Weights of a small GPT-style language model, trained from scratch on English Wikipedia.
Size: 14 layers, width 224, MLP 896 tanh GELU, vocabulary 6745.
Architecture: learned positions, biases, tied embeddings.
Training: a variant of SOAP for these matrices, 219M tokens, 3347 steps.
Each number is 50 + 15 x the weight over its row's rms, rounded and kept within 0 to 99. Layers, rows and columns count from 0. The size before them is the row's rms in percent of the matrix's.

# layer 9 attention output (transposed), 256x224, rms 0.101, rows 250-255, columns 0-111
090:44 68 34 79 71 32 08 40 48 60 66 37 60 77 41 32 61 62 63 43 63 71 65 50 42 43 46 44 28 59 47 61 41 50 33 41 59 77 53 38 79 61 56 52 31 38 44 73 69 49 51 24 45 49 37 44 46 58 76 58 66 58 59 63 44 71 64 42 43 64 52 42 75 56 34 56 35 48 24 12 41 62 48 60 73 55 37 48 50 47 49 50 56 39 39 45 34 61 46 34 46 63 54 63 53 69 52 65 36 39 68 38
089:44 54 58 54 42 51 73 63 53 39 54 41 43 58 75 45 38 60 68 57 52 48 72 45 43 68 59 63 46 87 83 90 26 26 62 55 14 74 55 38 59 70 39 52 00 68 39 35 10 58 54 36 27 51 54 36 38 61 55 48 73 53 27 22 97 35 43 42 37 43 45 49 69 44 47 49 80 52 40 69 46 59 55 43 30 27 27 54 44 49 71 63 45 60 52 40 59 53 52 53 59 50 60 59 55 43 41 49 39 31 53 69
094:36 71 29 61 29 48 49 77 65 52 59 72 60 23 44 43 47 60 25 72 53 63 49 40 53 52 50 30 65 45 58 28 78 69 54 55 41 53 35 44 54 15 47 63 51 58 38 64 63 46 27 58 46 57 53 79 59 67 36 46 51 60 74 42 41 33 69 44 28 46 18 51 40 52 41 70 33 53 48 63 74 60 51 29 79 42 52 44 76 73 59 58 68 62 41 58 34 51 46 65 70 33 75 48 47 56 39 38 40 53 35 43
085:40 21 44 64 53 52 14 49 42 26 48 62 31 49 45 50 41 64 50 20 46 37 71 48 47 51 67 37 48 60 19 52 43 65 42 38 43 47 62 94 67 70 32 55 50 74 45 15 54 68 69 35 58 59 50 64 43 47 23 67 45 46 62 27 53 54 76 54 57 58 35 49 44 39 55 28 68 62 57 27 57 55 44 60 49 80 52 34 58 84 20 24 26 42 48 61 32 44 35 64 44 57 30 25 38 34 36 60 48 46 34 63
082:47 30 62 38 34 48 61 49 71 54 47 62 52 73 65 55 37 74 40 48 50 49 53 34 46 46 73 46 24 26 74 46 49 66 58 62 42 48 44 23 60 61 70 40 52 55 62 36 46 45 38 45 41 54 48 56 37 36 49 72 52 51 60 67 65 22 50 48 71 45 66 59 37 65 42 67 73 69 41 49 42 67 34 78 17 46 45 54 55 91 42 46 70 48 59 35 52 55 47 25 44 25 16 49 53 29 51 49 43 48 46 50
088:44 41 65 32 20 68 40 62 57 61 67 79 55 70 49 21 32 11 49 55 35 45 66 65 45 56 61 57 66 70 59 59 26 87 46 29 44 48 71 39 49 43 33 58 38 63 58 46 53 57 46 24 55 58 45 46 60 85 57 66 45 42 84 63 37 68 76 43 25 33 42 61 62 64 66 57 53 30 38 58 35 37 52 34 39 69 36 52 63 56 25 56 59 39 65 45 69 37 57 50 44 57 68 55 37 41 36 44 75 52 23 74
# layer 9 attention value, 256x224, rms 0.121, rows 251-255, columns 0-111
084:39 37 44 41 49 72 50 61 45 47 57 67 51 56 46 78 31 57 57 72 76 46 65 60 85 42 36 42 33 16 30 47 32 49 64 61 56 09 59 35 40 42 64 55 67 40 65 29 35 51 36 63 51 39 32 57 61 65 51 76 57 42 67 42 22 51 68 35 43 46 10 38 46 65 42 83 13 57 59 27 51 62 55 46 61 36 40 55 80 15 55 44 52 53 53 73 40 52 40 50 40 65 53 46 56 18 59 62 31 36 77 50
093:55 61 44 65 64 44 51 50 28 67 50 53 59 35 50 47 57 03 53 47 39 51 52 57 30 07 79 51 44 51 38 51 58 40 70 69 51 71 59 72 46 41 45 45 40 71 45 27 55 51 55 60 38 23 52 66 56 41 32 61 58 36 57 43 70 76 38 59 56 61 79 46 68 53 15 55 57 46 51 42 31 48 48 54 62 68 51 52 46 52 53 44 50 48 40 49 61 64 80 42 65 51 55 31 80 54 39 47 34 67 43 32
082:46 58 45 68 14 56 49 62 84 34 54 53 68 82 69 34 43 50 55 22 54 27 59 40 71 38 34 68 63 76 69 40 60 59 50 32 52 30 48 69 11 27 75 35 59 36 47 42 48 36 61 75 70 55 56 48 49 64 41 41 28 40 60 57 58 39 48 33 45 39 48 43 55 44 52 28 40 57 49 64 15 24 48 56 32 42 56 31 44 63 66 37 53 48 49 70 64 36 30 21 60 39 53 50 50 27 66 43 85 53 37 50
084:45 45 55 71 51 71 77 60 19 49 46 59 58 58 31 50 55 60 60 57 64 38 68 64 42 42 34 58 22 52 67 50 41 47 59 79 32 52 53 64 11 90 51 50 67 53 40 46 45 28 26 45 42 42 49 37 71 40 39 52 45 28 68 36 51 54 84 55 35 36 31 48 61 28 45 37 61 72 28 37 66 43 62 51 61 28 39 58 66 35 46 55 36 22 53 54 24 25 71 39 56 32 50 32 60 51 51 68 65 39 83 44
087:35 71 64 69 75 36 47 48 61 56 51 64 47 51 39 73 57 46 63 56 44 55 68 46 61 48 47 33 46 41 61 48 54 39 59 96 53 51 50 62 34 13 82 53 22 47 54 36 43 48 49 68 53 58 63 63 47 36 44 33 36 40 33 26 50 35 33 68 81 43 50 64 41 28 55 43 31 32 61 32 83 40 41 48 42 42 52 53 52 48 54 40 56 56 77 61 54 43 26 74 24 35 38 35 49 29 27 37 37 40 62 27
# layer 9 MLP up, 896x224, rms 0.116, rows 0-25, columns 0-111
092:46 64 58 66 64 68 80 53 42 77 33 25 70 08 36 43 56 46 64 44 71 35 53 62 52 59 48 45 57 58 57 17 40 54 65 69 75 54 55 58 39 49 44 23 53 32 51 42 59 78 31 54 50 54 30 57 34 67 35 19 65 55 62 41 68 56 57 32 50 36 42 67 37 42 31 31 70 51 54 66 53 51 54 71 30 45 33 47 65 14 44 40 66 71 52 37 54 34 58 39 63 73 45 34 47 49 55 65 57 43 65 40
098:57 73 72 65 57 80 61 37 28 30 34 75 64 68 53 41 87 54 49 48 49 27 65 39 32 49 63 13 33 51 63 44 47 63 39 55 65 52 60 43 50 51 49 35 46 46 45 50 54 69 55 33 56 50 74 39 57 27 37 51 44 62 32 66 45 38 43 27 49 55 47 44 61 43 39 50 64 48 53 43 25 59 26 35 48 34 57 40 43 38 33 53 60 82 59 48 31 52 56 46 57 61 39 48 38 34 51 50 56 65 31 56
099:35 38 64 54 49 70 56 51 34 44 64 48 40 41 48 66 28 78 70 40 54 54 41 54 39 52 51 64 51 51 69 39 56 02 48 54 52 43 26 43 39 42 33 34 31 58 47 40 63 39 56 63 39 74 25 57 66 43 67 47 61 76 58 40 67 68 13 73 47 25 43 53 58 73 45 69 44 58 43 49 34 63 43 67 48 68 55 45 53 51 46 56 48 36 61 47 12 60 27 66 46 57 46 41 49 70 46 58 83 50 59 03
089:86 32 53 48 51 28 44 50 37 58 52 45 50 86 62 39 33 16 51 44 54 43 31 51 43 56 55 82 55 28 63 62 40 60 49 69 30 64 57 21 77 53 46 64 28 56 52 28 44 60 41 44 51 55 47 27 52 28 37 15 62 59 44 72 48 67 31 63 71 50 29 38 50 40 57 55 58 51 50 53 38 19 26 70 44 32 48 36 71 64 63 36 35 31 51 46 58 49 47 28 57 42 74 07 59 50 47 38 42 69 47 44
100:60 64 20 47 46 43 50 35 49 56 58 56 45 47 58 19 51 51 54 14 59 27 42 46 60 51 74 52 31 28 75 42 29 51 38 52 65 44 40 51 65 28 53 41 71 35 49 41 54 48 69 26 44 36 75 43 73 46 53 63 30 53 59 88 35 42 57 22 45 53 66 21 46 55 38 47 42 62 30 49 40 42 37 49 26 48 57 15 78 70 42 58 42 47 50 50 52 77 59 37 47 41 43 75 58 41 52 50 65 59 26 47
100:68 35 56 27 43 38 73 48 50 35 58 59 68 49 49 72 55 31 46 30 59 40 35 63 81 62 28 40 68 69 23 42 52 31 28 54 64 61 31 61 51 45 55 40 41 82 50 30 64 48 49 39 52 19 77 79 66 89 64 39 42 45 43 61 35 28 55 34 39 49 83 62 11 64 55 64 80 38 44 38 58 73 60 41 74 50 40 42 49 19 51 48 40 30 43 57 28 40 60 55 60 52 56 68 51 33 67 43 34 50 33 38
110:50 47 52 38 40 51 54 45 59 66 62 36 60 58 67 51 08 57 30 42 46 58 33 64 44 61 49 65 69 45 59 40 34 38 44 51 46 49 43 42 62 40 33 42 42 22 50 70 34 61 63 62 37 56 59 35 56 31 26 19 79 59 48 42 60 53 37 67 43 51 26 54 47 60 83 72 29 60 51 31 46 38 75 33 54 57 38 59 51 38 57 51 33 57 24 43 49 51 60 47 65 49 20 61 51 62 46 90 33 42 44 35
100:40 61 22 41 66 48 17 73 48 28 37 54 61 37 52 50 69 46 54 61 61 76 31 45 58 34 64 29 53 40 74 29 42 36 48 49 52 61 69 66 78 38 32 36 60 40 41 45 69 54 27 65 50 57 66 44 34 43 18 63 22 72 37 53 64 30 51 49 61 51 49 28 56 58 44 51 62 59 27 34 47 58 33 31 54 83 05 42 22 67 44 52 53 51 55 53 55 65 74 39 70 43 43 34 59 68 38 05 40 47 58 60
107:46 58 50 39 63 51 63 34 35 45 41 49 45 66 65 43 50 50 57 55 48 38 73 33 44 74 34 17 54 61 60 39 77 54 39 44 85 42 27 62 71 47 51 28 26 58 28 74 79 70 65 54 46 38 65 44 56 50 50 50 67 75 49 53 66 63 76 42 27 56 70 64 30 65 45 77 70 46 88 32 51 23 45 49 62 55 50 32 44 33 50 58 61 56 41 50 38 54 60 68 40 49 44 53 37 61 53 47 52 80 42 54
093:43 54 39 75 38 59 56 47 16 51 59 55 57 68 59 47 44 47 49 35 48 63 41 48 42 63 36 78 59 62 53 42 70 47 76 54 39 28 24 08 63 22 58 42 61 96 49 56 41 76 73 49 60 57 48 57 58 53 52 39 52 29 47 73 50 60 50 71 38 42 69 60 33 54 46 30 30 51 61 36 41 60 41 33 63 14 79 61 28 61 35 40 24 47 41 84 56 45 63 62 28 59 59 43 48 66 42 55 57 39 74 63
096:75 53 27 40 56 75 37 48 23 62 25 73 55 77 26 37 60 53 49 14 70 48 81 56 38 46 54 56 48 56 75 51 40 46 70 49 61 65 55 57 65 46 51 71 31 48 26 30 29 40 35 36 57 46 76 37 35 48 55 34 49 53 76 50 22 61 34 49 60 21 39 32 38 39 69 57 65 47 77 64 56 50 40 67 43 52 52 67 51 57 48 43 62 58 47 52 51 67 49 50 56 15 68 47 20 48 58 43 47 27 63 58
099:49 58 67 43 61 19 34 42 38 57 44 51 66 75 52 55 47 58 39 80 61 31 43 20 47 56 66 43 86 39 36 56 48 36 34 46 77 51 61 48 47 52 53 66 59 45 69 43 54 62 50 50 76 57 37 32 49 74 53 58 46 28 70 44 75 59 40 48 68 71 34 38 32 60 69 21 57 62 14 24 25 67 53 67 45 48 39 50 62 38 58 56 69 72 63 64 46 26 46 68 60 66 21 36 64 59 36 57 43 38 70 52
099:56 43 53 51 41 59 52 60 53 83 81 81 57 55 36 35 53 76 45 55 35 38 39 55 76 43 53 67 72 27 49 55 66 49 54 51 17 62 45 63 81 38 29 40 62 60 60 10 51 51 41 51 35 37 56 33 45 69 54 50 49 50 48 66 45 57 58 72 41 81 46 37 49 46 47 59 52 69 22 41 58 70 33 34 47 65 52 43 49 69 34 25 70 52 37 62 50 31 36 47 60 69 67 76 85 35 58 61 42 49 79 43
104:37 62 30 50 59 62 52 67 41 64 38 49 64 63 79 39 39 46 55 51 62 59 50 33 43 39 33 51 66 55 32 30 56 45 53 69 54 60 77 44 34 61 33 57 29 48 71 31 43 29 35 77 41 98 51 53 49 55 43 75 69 55 99 40 88 65 58 53 55 42 28 27 48 50 46 37 39 53 27 38 52 39 24 45 55 82 36 43 51 65 20 34 68 30 58 49 40 71 58 66 53 66 26 56 38 43 22 74 63 41 56 44
094:65 41 33 40 49 66 51 71 66 42 51 45 38 52 64 88 53 22 56 41 61 52 78 49 27 55 50 15 68 36 76 60 35 69 70 33 58 51 39 33 63 38 44 49 26 69 57 26 47 47 66 49 57 51 16 61 55 33 37 64 31 61 43 30 62 34 47 72 44 48 62 56 59 51 63 44 54 48 36 63 52 60 78 45 49 41 44 20 65 76 39 52 19 56 38 76 39 42 78 64 45 64 48 57 50 65 34 18 33 41 52 43
101:29 67 37 54 18 45 12 51 63 77 52 35 50 44 24 52 40 45 35 24 31 61 29 58 80 35 31 52 43 56 58 37 65 41 72 72 38 54 69 33 52 66 21 50 45 70 54 46 88 58 79 50 11 66 67 47 23 36 70 35 60 59 45 38 35 40 52 51 46 28 65 58 50 62 51 54 57 47 47 48 35 33 63 49 63 46 48 72 62 43 65 52 39 47 73 42 52 58 44 66 60 45 40 66 53 62 78 45 36 42 51 78
107:54 71 33 61 47 74 25 60 55 64 60 39 10 64 53 68 44 39 51 73 40 80 50 58 46 77 30 50 30 46 24 29 74 69 32 46 59 55 38 66 57 39 51 38 48 33 57 35 62 58 40 49 65 46 62 37 76 49 44 45 59 54 43 48 47 57 47 39 41 63 35 57 25 79 40 50 55 64 70 45 75 57 55 36 54 66 50 47 40 75 70 43 63 56 51 65 61 46 64 45 58 31 59 38 63 62 71 37 25 36 65 38
099:60 57 49 73 75 09 53 43 38 63 52 32 70 60 51 49 66 61 57 13 38 55 62 63 43 45 41 59 27 51 83 31 21 54 41 44 32 40 28 32 52 24 49 68 84 49 57 49 44 52 41 95 45 59 41 75 59 44 56 47 62 48 90 47 67 57 21 61 41 80 56 33 63 72 34 53 35 63 87 51 66 45 61 71 37 33 42 42 35 35 46 41 52 39 54 50 58 57 39 47 49 72 32 52 67 70 52 42 48 36 56 36
099:48 32 70 46 21 56 38 40 49 07 78 20 99 26 39 50 45 35 33 66 51 40 80 78 70 73 33 64 55 71 58 53 32 56 40 41 78 53 52 39 56 32 20 72 73 43 49 27 48 11 76 52 52 55 68 54 50 51 42 54 54 44 46 43 12 49 43 29 58 64 54 41 53 69 63 54 56 60 81 54 49 53 69 37 53 44 59 57 65 75 41 41 45 25 44 35 51 28 74 53 77 31 52 70 61 50 34 52 42 65 51 54
100:31 37 57 40 14 67 48 31 48 71 58 88 73 59 42 58 44 48 35 81 40 59 35 44 60 68 39 59 81 42 36 34 34 52 78 49 32 62 71 38 51 56 54 27 59 50 44 60 54 62 51 52 61 47 41 38 52 49 25 61 63 53 34 44 35 72 39 63 50 27 32 68 44 39 28 69 46 64 64 45 41 42 30 47 45 46 57 32 43 40 77 49 57 46 40 33 77 37 61 48 62 77 54 43 75 43 40 59 70 59 39 62
104:25 35 42 50 38 79 59 82 51 79 37 48 54 53 52 58 60 50 53 26 47 50 60 21 64 54 45 32 48 24 78 24 43 49 62 41 48 54 29 60 55 46 55 53 57 31 43 35 32 40 41 67 61 49 43 59 40 34 45 26 43 56 63 61 63 28 36 42 43 33 59 58 50 64 51 26 51 73 41 38 58 52 40 64 41 57 50 64 47 35 40 43 26 32 46 61 50 72 62 24 31 71 51 37 67 40 31 38 61 28 65 53
090:46 43 58 60 46 80 14 71 27 25 43 51 51 47 62 45 80 34 74 20 35 52 65 68 35 52 79 85 41 60 36 55 49 36 46 38 65 67 34 58 45 56 61 36 54 39 44 50 49 96 41 33 69 40 50 45 52 63 35 26 20 89 66 49 38 54 54 62 36 43 39 66 51 46 39 48 43 33 39 37 58 48 35 58 54 36 18 63 47 51 55 37 61 55 49 55 62 71 25 58 39 53 43 50 27 51 68 64 68 20 27 70
103:23 51 74 55 66 61 43 60 42 49 53 68 52 61 48 70 87 43 41 36 40 29 54 60 77 50 67 61 78 52 49 73 55 73 59 36 64 54 58 54 82 49 39 35 27 37 34 43 52 40 29 58 54 55 48 66 31 77 42 58 34 27 49 32 34 46 28 62 40 07 44 36 40 26 71 35 37 46 48 33 40 54 64 62 51 40 45 31 55 55 73 44 12 47 61 54 62 51 40 32 31 59 28 36 70 54 66 40 61 53 46 44
105:71 72 50 39 14 42 68 51 50 45 55 58 64 15 38 35 40 45 51 59 32 56 43 57 55 43 72 44 48 51 25 43 53 43 49 39 29 74 56 74 53 56 76 30 34 30 36 48 82 50 28 32 40 38 64 40 82 34 13 42 42 46 38 26 63 49 47 54 49 41 52 52 32 24 42 54 54 34 68 50 36 37 71 37 68 65 32 73 78 32 56 60 55 42 52 41 58 53 54 49 77 24 72 48 37 44 46 53 64 81 50 48
095:63 51 29 47 35 58 49 30 70 51 54 41 43 69 54 48 82 46 50 13 37 72 52 41 47 46 50 37 71 48 25 50 53 44 37 32 60 57 58 69 30 64 32 28 38 60 42 35 53 63 41 70 57 33 61 55 55 15 41 56 51 53 51 39 82 29 69 77 55 39 55 20 33 37 47 62 75 43 31 65 73 75 53 51 61 17 51 57 40 57 35 47 66 47 61 38 54 62 40 73 47 59 62 21 58 56 41 58 65 36 73 36
097:38 61 47 46 35 37 31 47 46 25 67 22 35 47 17 60 51 52 48 59 50 49 51 26 68 58 45 41 26 63 50 39 54 55 46 40 43 57 33 68 83 66 62 55 39 30 46 28 61 65 70 36 66 57 67 53 48 30 54 54 68 43 64 69 30 51 43 44 59 49 71 44 64 30 49 72 49 75 26 34 85 61 26 48 61 49 34 38 41 53 18 30 44 80 61 39 34 86 53 74 55 73 44 60 52 39 65 67 62 28 67 61
# layer 9 MLP down (transposed), 896x224, rms 0.114, rows 0-25, columns 0-111
097:62 72 31 56 44 48 36 42 79 43 16 61 73 70 49 69 51 21 33 49 46 70 34 52 63 62 56 30 77 41 29 67 66 44 51 65 51 65 49 58 42 56 45 46 28 43 29 54 58 74 64 39 89 71 10 57 55 22 73 76 48 41 50 66 35 25 61 31 24 64 72 39 35 65 39 44 39 64 30 51 49 47 53 23 36 43 50 57 65 46 45 35 37 30 34 28 28 45 53 74 50 41 43 50 49 85 56 27 55 71 58 62
104:56 55 77 56 64 58 60 58 44 45 15 45 50 43 47 63 59 62 24 44 48 69 56 58 57 50 41 76 50 64 45 30 49 46 43 41 67 31 51 72 42 52 56 65 56 71 59 93 42 53 53 55 63 54 50 42 43 50 36 46 59 43 47 28 61 42 45 18 56 25 22 72 29 52 25 42 47 50 37 67 41 46 57 47 39 43 66 67 31 39 65 53 48 78 44 55 36 29 69 51 40 36 45 74 46 50 38 43 33 64 46 48
094:40 44 62 42 46 40 46 53 49 56 52 60 57 84 69 41 43 67 50 80 72 54 63 33 89 36 60 53 63 56 38 33 60 65 52 30 27 48 70 79 47 54 51 48 40 50 58 70 56 70 51 34 60 26 54 34 44 48 36 44 40 85 46 48 28 30 62 72 48 56 51 30 37 35 44 67 44 32 67 18 29 25 79 25 48 78 60 52 58 57 40 56 41 36 66 71 36 46 48 87 71 61 60 74 41 41 21 39 49 65 40 47
091:31 35 66 51 48 67 71 69 22 57 33 70 46 39 60 31 41 43 67 39 77 70 73 59 54 41 58 54 72 61 75 21 59 65 49 47 43 16 41 60 59 96 32 46 39 52 66 52 57 47 45 46 54 42 52 65 35 38 78 60 33 66 42 41 57 46 77 30 55 42 40 37 48 73 61 47 28 36 70 58 57 44 47 61 52 34 52 30 50 49 53 65 47 51 58 48 53 59 66 54 26 31 49 73 34 62 63 75 30 50 72 87
094:40 14 43 53 46 15 61 32 37 48 50 36 65 43 30 54 57 40 58 86 43 59 54 52 42 80 08 46 32 48 54 53 62 43 49 18 52 41 57 60 76 56 24 65 55 35 50 31 50 46 45 39 32 45 52 43 78 64 60 53 83 53 24 32 33 61 57 64 82 28 63 22 63 46 37 78 54 58 56 62 33 65 28 63 42 29 49 76 37 80 26 36 36 76 19 61 35 66 56 31 67 52 51 37 45 53 43 73 49 35 85 61
098:27 36 60 51 47 69 60 49 49 52 43 33 35 55 31 63 49 29 46 63 32 56 81 53 16 55 52 30 60 41 54 67 32 55 63 42 59 05 60 40 53 45 54 29 44 40 08 45 40 53 71 56 51 64 41 45 48 46 35 60 52 48 31 23 47 47 71 57 33 68 37 74 53 42 80 43 38 55 57 76 42 51 26 26 46 39 51 22 19 60 31 51 36 35 55 30 31 53 46 54 58 50 74 53 60 52 47 60 52 54 30 57
109:19 44 60 60 43 74 51 39 64 56 41 59 63 41 49 51 30 57 63 43 36 64 70 36 40 50 50 68 75 37 75 52 42 38 54 45 59 37 65 83 53 60 50 77 32 20 54 43 44 62 54 44 44 47 69 90 28 60 65 62 37 55 69 65 20 42 47 57 57 53 53 51 60 35 26 37 22 59 66 56 33 55 37 63 45 52 43 48 34 56 27 38 57 79 61 47 58 54 34 56 60 45 77 31 73 48 61 68 76 52 48 51
101:75 53 37 27 20 33 50 41 43 46 34 51 62 67 32 84 36 46 62 61 48 58 56 39 47 69 67 64 10 71 35 23 53 46 36 46 72 60 52 45 38 76 30 79 40 65 47 43 44 47 87 60 44 40 57 43 49 27 44 55 54 36 85 67 40 52 47 65 35 27 39 40 62 46 46 45 24 58 37 57 41 39 34 55 62 51 52 20 44 07 70 52 35 44 28 65 38 45 42 38 30 55 56 64 33 46 61 71 40 55 47 42
106:50 52 57 58 40 66 49 45 75 77 40 46 57 66 72 25 73 37 33 47 65 39 46 62 66 25 88 69 45 37 60 58 60 52 43 61 61 48 42 31 42 52 40 38 51 60 68 76 36 65 57 49 42 24 36 35 62 67 49 50 43 51 27 44 63 67 43 53 50 34 36 38 29 63 56 68 53 52 52 79 44 39 52 38 94 38 35 63 51 79 59 50 50 53 52 79 45 61 55 48 45 41 45 54 16 56 57 25 36 49 32 41
087:43 21 46 45 61 54 40 51 58 48 11 49 44 48 63 47 46 70 49 39 43 39 69 55 37 37 56 37 48 73 45 60 69 38 35 41 47 30 61 68 49 48 42 74 40 42 29 47 70 80 63 39 56 48 63 49 52 47 56 50 35 63 44 51 62 61 52 51 68 57 46 34 53 64 39 54 61 52 32 55 47 26 57 49 09 37 54 41 65 52 17 10 51 53 81 56 41 58 49 16 45 26 53 67 42 54 50 50 20 51 50 45
103:50 20 33 56 44 73 38 79 59 58 62 25 42 36 38 47 51 57 27 77 30 56 67 54 71 41 51 45 51 80 43 40 59 62 53 58 50 71 48 61 43 87 23 52 48 50 42 32 17 57 30 56 34 45 33 68 52 55 31 49 67 24 65 41 46 53 40 15 29 59 26 52 40 50 50 29 38 39 49 48 45 66 34 70 60 48 52 33 48 42 56 65 68 63 42 65 76 35 53 49 27 51 51 35 44 64 50 70 63 42 57 53
106:36 43 62 58 62 43 68 76 46 46 37 74 51 62 29 46 41 47 49 57 67 71 45 80 46 44 34 39 53 70 47 43 38 46 44 53 57 42 47 50 61 41 31 52 46 42 28 47 45 48 74 45 60 49 50 57 47 51 68 59 59 65 87 68 50 69 46 55 38 67 30 34 47 42 66 58 16 46 43 42 42 39 81 82 31 56 58 24 76 57 50 62 62 42 39 38 38 49 41 49 38 56 36 27 81 63 52 42 43 55 53 51
090:62 84 39 43 86 48 56 29 51 21 57 50 35 51 43 51 52 34 61 60 69 54 64 39 43 69 27 48 40 71 47 53 52 60 40 32 51 41 56 73 38 60 52 54 55 59 56 53 47 58 43 63 48 55 42 42 75 46 21 43 86 52 57 73 43 42 32 24 64 44 64 46 18 58 58 49 61 34 32 64 62 20 26 59 19 73 13 53 51 38 62 61 25 29 68 60 47 60 65 60 51 43 38 63 26 63 43 33 54 64 52 46
104:22 74 91 52 36 73 35 59 53 63 58 78 56 64 61 56 55 41 46 99 56 52 58 46 62 36 53 23 31 50 73 39 62 52 59 76 58 51 53 57 36 75 62 46 41 70 41 41 39 57 49 55 47 35 29 32 55 43 57 63 30 46 60 60 59 58 60 51 41 44 63 43 61 45 63 64 56 58 42 57 68 68 54 37 46 75 49 47 53 45 38 54 33 55 49 54 50 42 38 53 58 64 67 64 57 50 64 74 32 61 25 45
088:74 76 49 36 50 64 74 58 47 62 26 48 53 56 49 59 42 60 55 51 42 54 48 66 35 47 66 55 42 46 37 51 46 31 30 50 56 54 21 79 53 13 54 44 53 57 40 63 60 64 61 58 62 43 49 58 65 43 61 47 64 30 79 59 53 50 37 38 29 48 52 38 41 26 44 51 31 33 69 41 68 28 82 47 56 28 31 60 48 65 57 68 32 42 35 38 59 56 90 40 54 35 62 48 56 62 48 35 51 49 62 72
098:70 31 54 27 73 54 49 58 58 43 54 50 52 55 61 50 40 57 61 86 55 38 47 53 29 67 62 63 82 52 31 53 58 81 42 65 78 35 63 51 47 36 38 57 52 66 30 33 40 41 55 52 54 33 20 52 56 43 36 67 57 46 52 61 83 57 56 58 79 40 29 71 49 18 23 67 25 46 36 70 54 55 29 64 58 61 72 52 36 23 38 45 64 59 27 20 40 51 30 34 41 77 71 74 40 42 39 53 47 47 27 45
101:36 43 64 49 60 38 13 69 74 41 48 70 17 55 59 39 51 49 57 64 31 40 67 91 66 38 38 68 47 37 64 55 51 50 72 49 32 04 32 61 64 59 55 50 63 19 60 21 69 38 52 62 52 52 53 72 48 71 63 49 64 64 49 63 62 58 73 43 54 37 58 54 40 29 52 48 44 53 63 20 34 48 68 58 52 52 48 32 15 53 42 65 42 69 53 36 59 54 22 49 48 27 53 56 40 65 24 50 28 55 47 75
099:53 31 44 35 32 63 63 32 51 47 39 90 60 17 39 56 52 56 42 45 37 67 48 44 33 59 51 65 58 62 46 35 28 63 43 31 30 51 73 54 59 65 40 43 27 33 41 66 27 30 82 31 46 55 25 66 44 59 42 46 41 40 50 59 53 55 58 30 48 68 48 57 46 54 52 52 47 44 47 62 38 71 59 49 38 80 00 48 52 59 56 49 41 49 55 36 59 64 65 17 62 47 58 41 41 71 57 55 49 40 50 56
101:52 51 66 49 54 31 37 48 30 33 26 27 28 27 39 52 53 42 45 46 63 63 43 22 43 46 54 46 44 69 76 56 41 44 48 49 39 68 47 56 43 31 86 58 62 35 27 43 12 52 69 40 51 59 64 22 53 71 62 51 50 56 58 71 47 53 60 55 34 37 37 34 88 39 21 54 20 41 77 75 43 66 22 41 50 66 83 24 41 38 38 75 06 64 40 58 61 43 69 71 69 77 24 52 52 40 39 56 41 51 70 42
099:53 36 62 57 51 59 51 66 20 46 47 50 48 55 41 48 21 31 62 40 42 37 59 52 30 63 79 51 73 57 25 60 62 30 67 49 74 35 57 21 27 31 32 46 52 24 68 60 73 41 34 52 21 17 44 39 26 61 31 33 58 61 55 41 71 30 04 48 44 41 78 61 55 56 29 49 53 56 30 67 29 57 54 28 38 43 39 33 67 54 57 40 37 60 39 71 51 17 44 48 50 68 53 68 51 55 59 58 43 37 49 54
102:35 38 44 46 33 68 66 73 27 37 23 42 44 55 51 53 57 73 75 26 39 32 50 56 46 43 45 54 51 26 59 39 84 75 87 56 37 59 50 50 38 52 62 78 50 24 73 40 65 18 45 24 42 24 74 36 61 41 53 71 40 67 49 29 31 29 23 51 41 47 30 59 54 61 72 46 67 63 64 73 51 48 56 61 55 44 50 45 44 49 56 40 26 52 76 74 33 73 42 55 55 52 35 60 61 44 51 51 42 49 48 63
104:45 40 61 74 67 40 64 55 40 43 49 26 34 60 48 56 57 63 58 46 39 65 23 52 40 88 30 27 52 42 35 63 68 46 40 28 48 54 48 32 46 63 31 49 70 52 51 51 33 29 33 49 66 49 41 40 48 50 50 51 42 42 55 56 41 50 57 41 45 79 55 51 60 50 56 87 63 40 40 63 39 62 39 75 51 58 62 51 07 41 44 41 40 81 54 43 50 69 46 53 47 42 64 42 46 55 34 89 50 58 57 77
105:58 59 45 79 52 39 32 49 23 23 49 36 54 41 50 64 32 61 80 43 55 43 63 48 51 50 55 50 50 33 84 55 24 50 59 51 59 56 51 50 62 45 55 39 40 50 56 21 42 48 19 59 47 41 30 31 49 43 38 71 35 38 72 41 53 19 12 60 37 55 65 62 63 49 46 53 48 37 56 37 40 53 76 28 61 50 51 54 90 48 55 79 35 50 34 60 59 27 70 51 80 41 56 43 61 38 41 40 67 59 54 49
110:38 34 57 47 49 53 63 27 47 60 45 99 25 25 50 39 17 46 47 61 65 38 52 56 70 50 39 57 57 48 42 36 77 74 46 73 47 59 42 61 82 61 46 36 34 39 64 40 48 72 73 33 57 53 37 38 41 34 46 39 47 50 59 49 53 51 35 55 65 64 16 41 55 44 27 66 46 54 64 58 57 62 53 45 36 78 44 68 46 56 73 32 49 76 38 71 38 55 37 53 72 28 70 36 72 64 40 49 50 64 41 38
093:60 64 50 36 52 25 47 65 37 69 45 55 51 25 35 53 39 66 62 41 34 63 49 76 60 46 77 52 60 56 53 58 50 07 63 48 35 46 76 48 52 47 39 47 40 26 49 69 46 42 65 25 40 59 32 29 26 84 52 59 68 62 60 45 50 52 50 27 39 64 42 82 38 35 82 20 64 71 44 40 52 53 30 62 58 36 16 15 54 58 63 48 53 26 47 38 70 55 54 39 45 47 51 24 62 56 54 50 66 46 54 63
095:37 56 56 44 75 47 65 52 38 41 57 57 74 71 65 34 57 63 28 31 56 48 53 66 63 17 60 64 61 26 32 63 53 65 32 65 56 32 36 34 12 49 55 50 48 54 50 90 53 56 36 40 10 63 50 51 68 18 66 67 19 89 52 30 57 69 30 47 55 51 39 58 34 48 66 35 54 45 65 44 26 52 54 61 56 42 48 41 50 56 37 65 64 42 44 39 47 39 54 45 33 52 23 35 76 57 45 31 40 56 13 40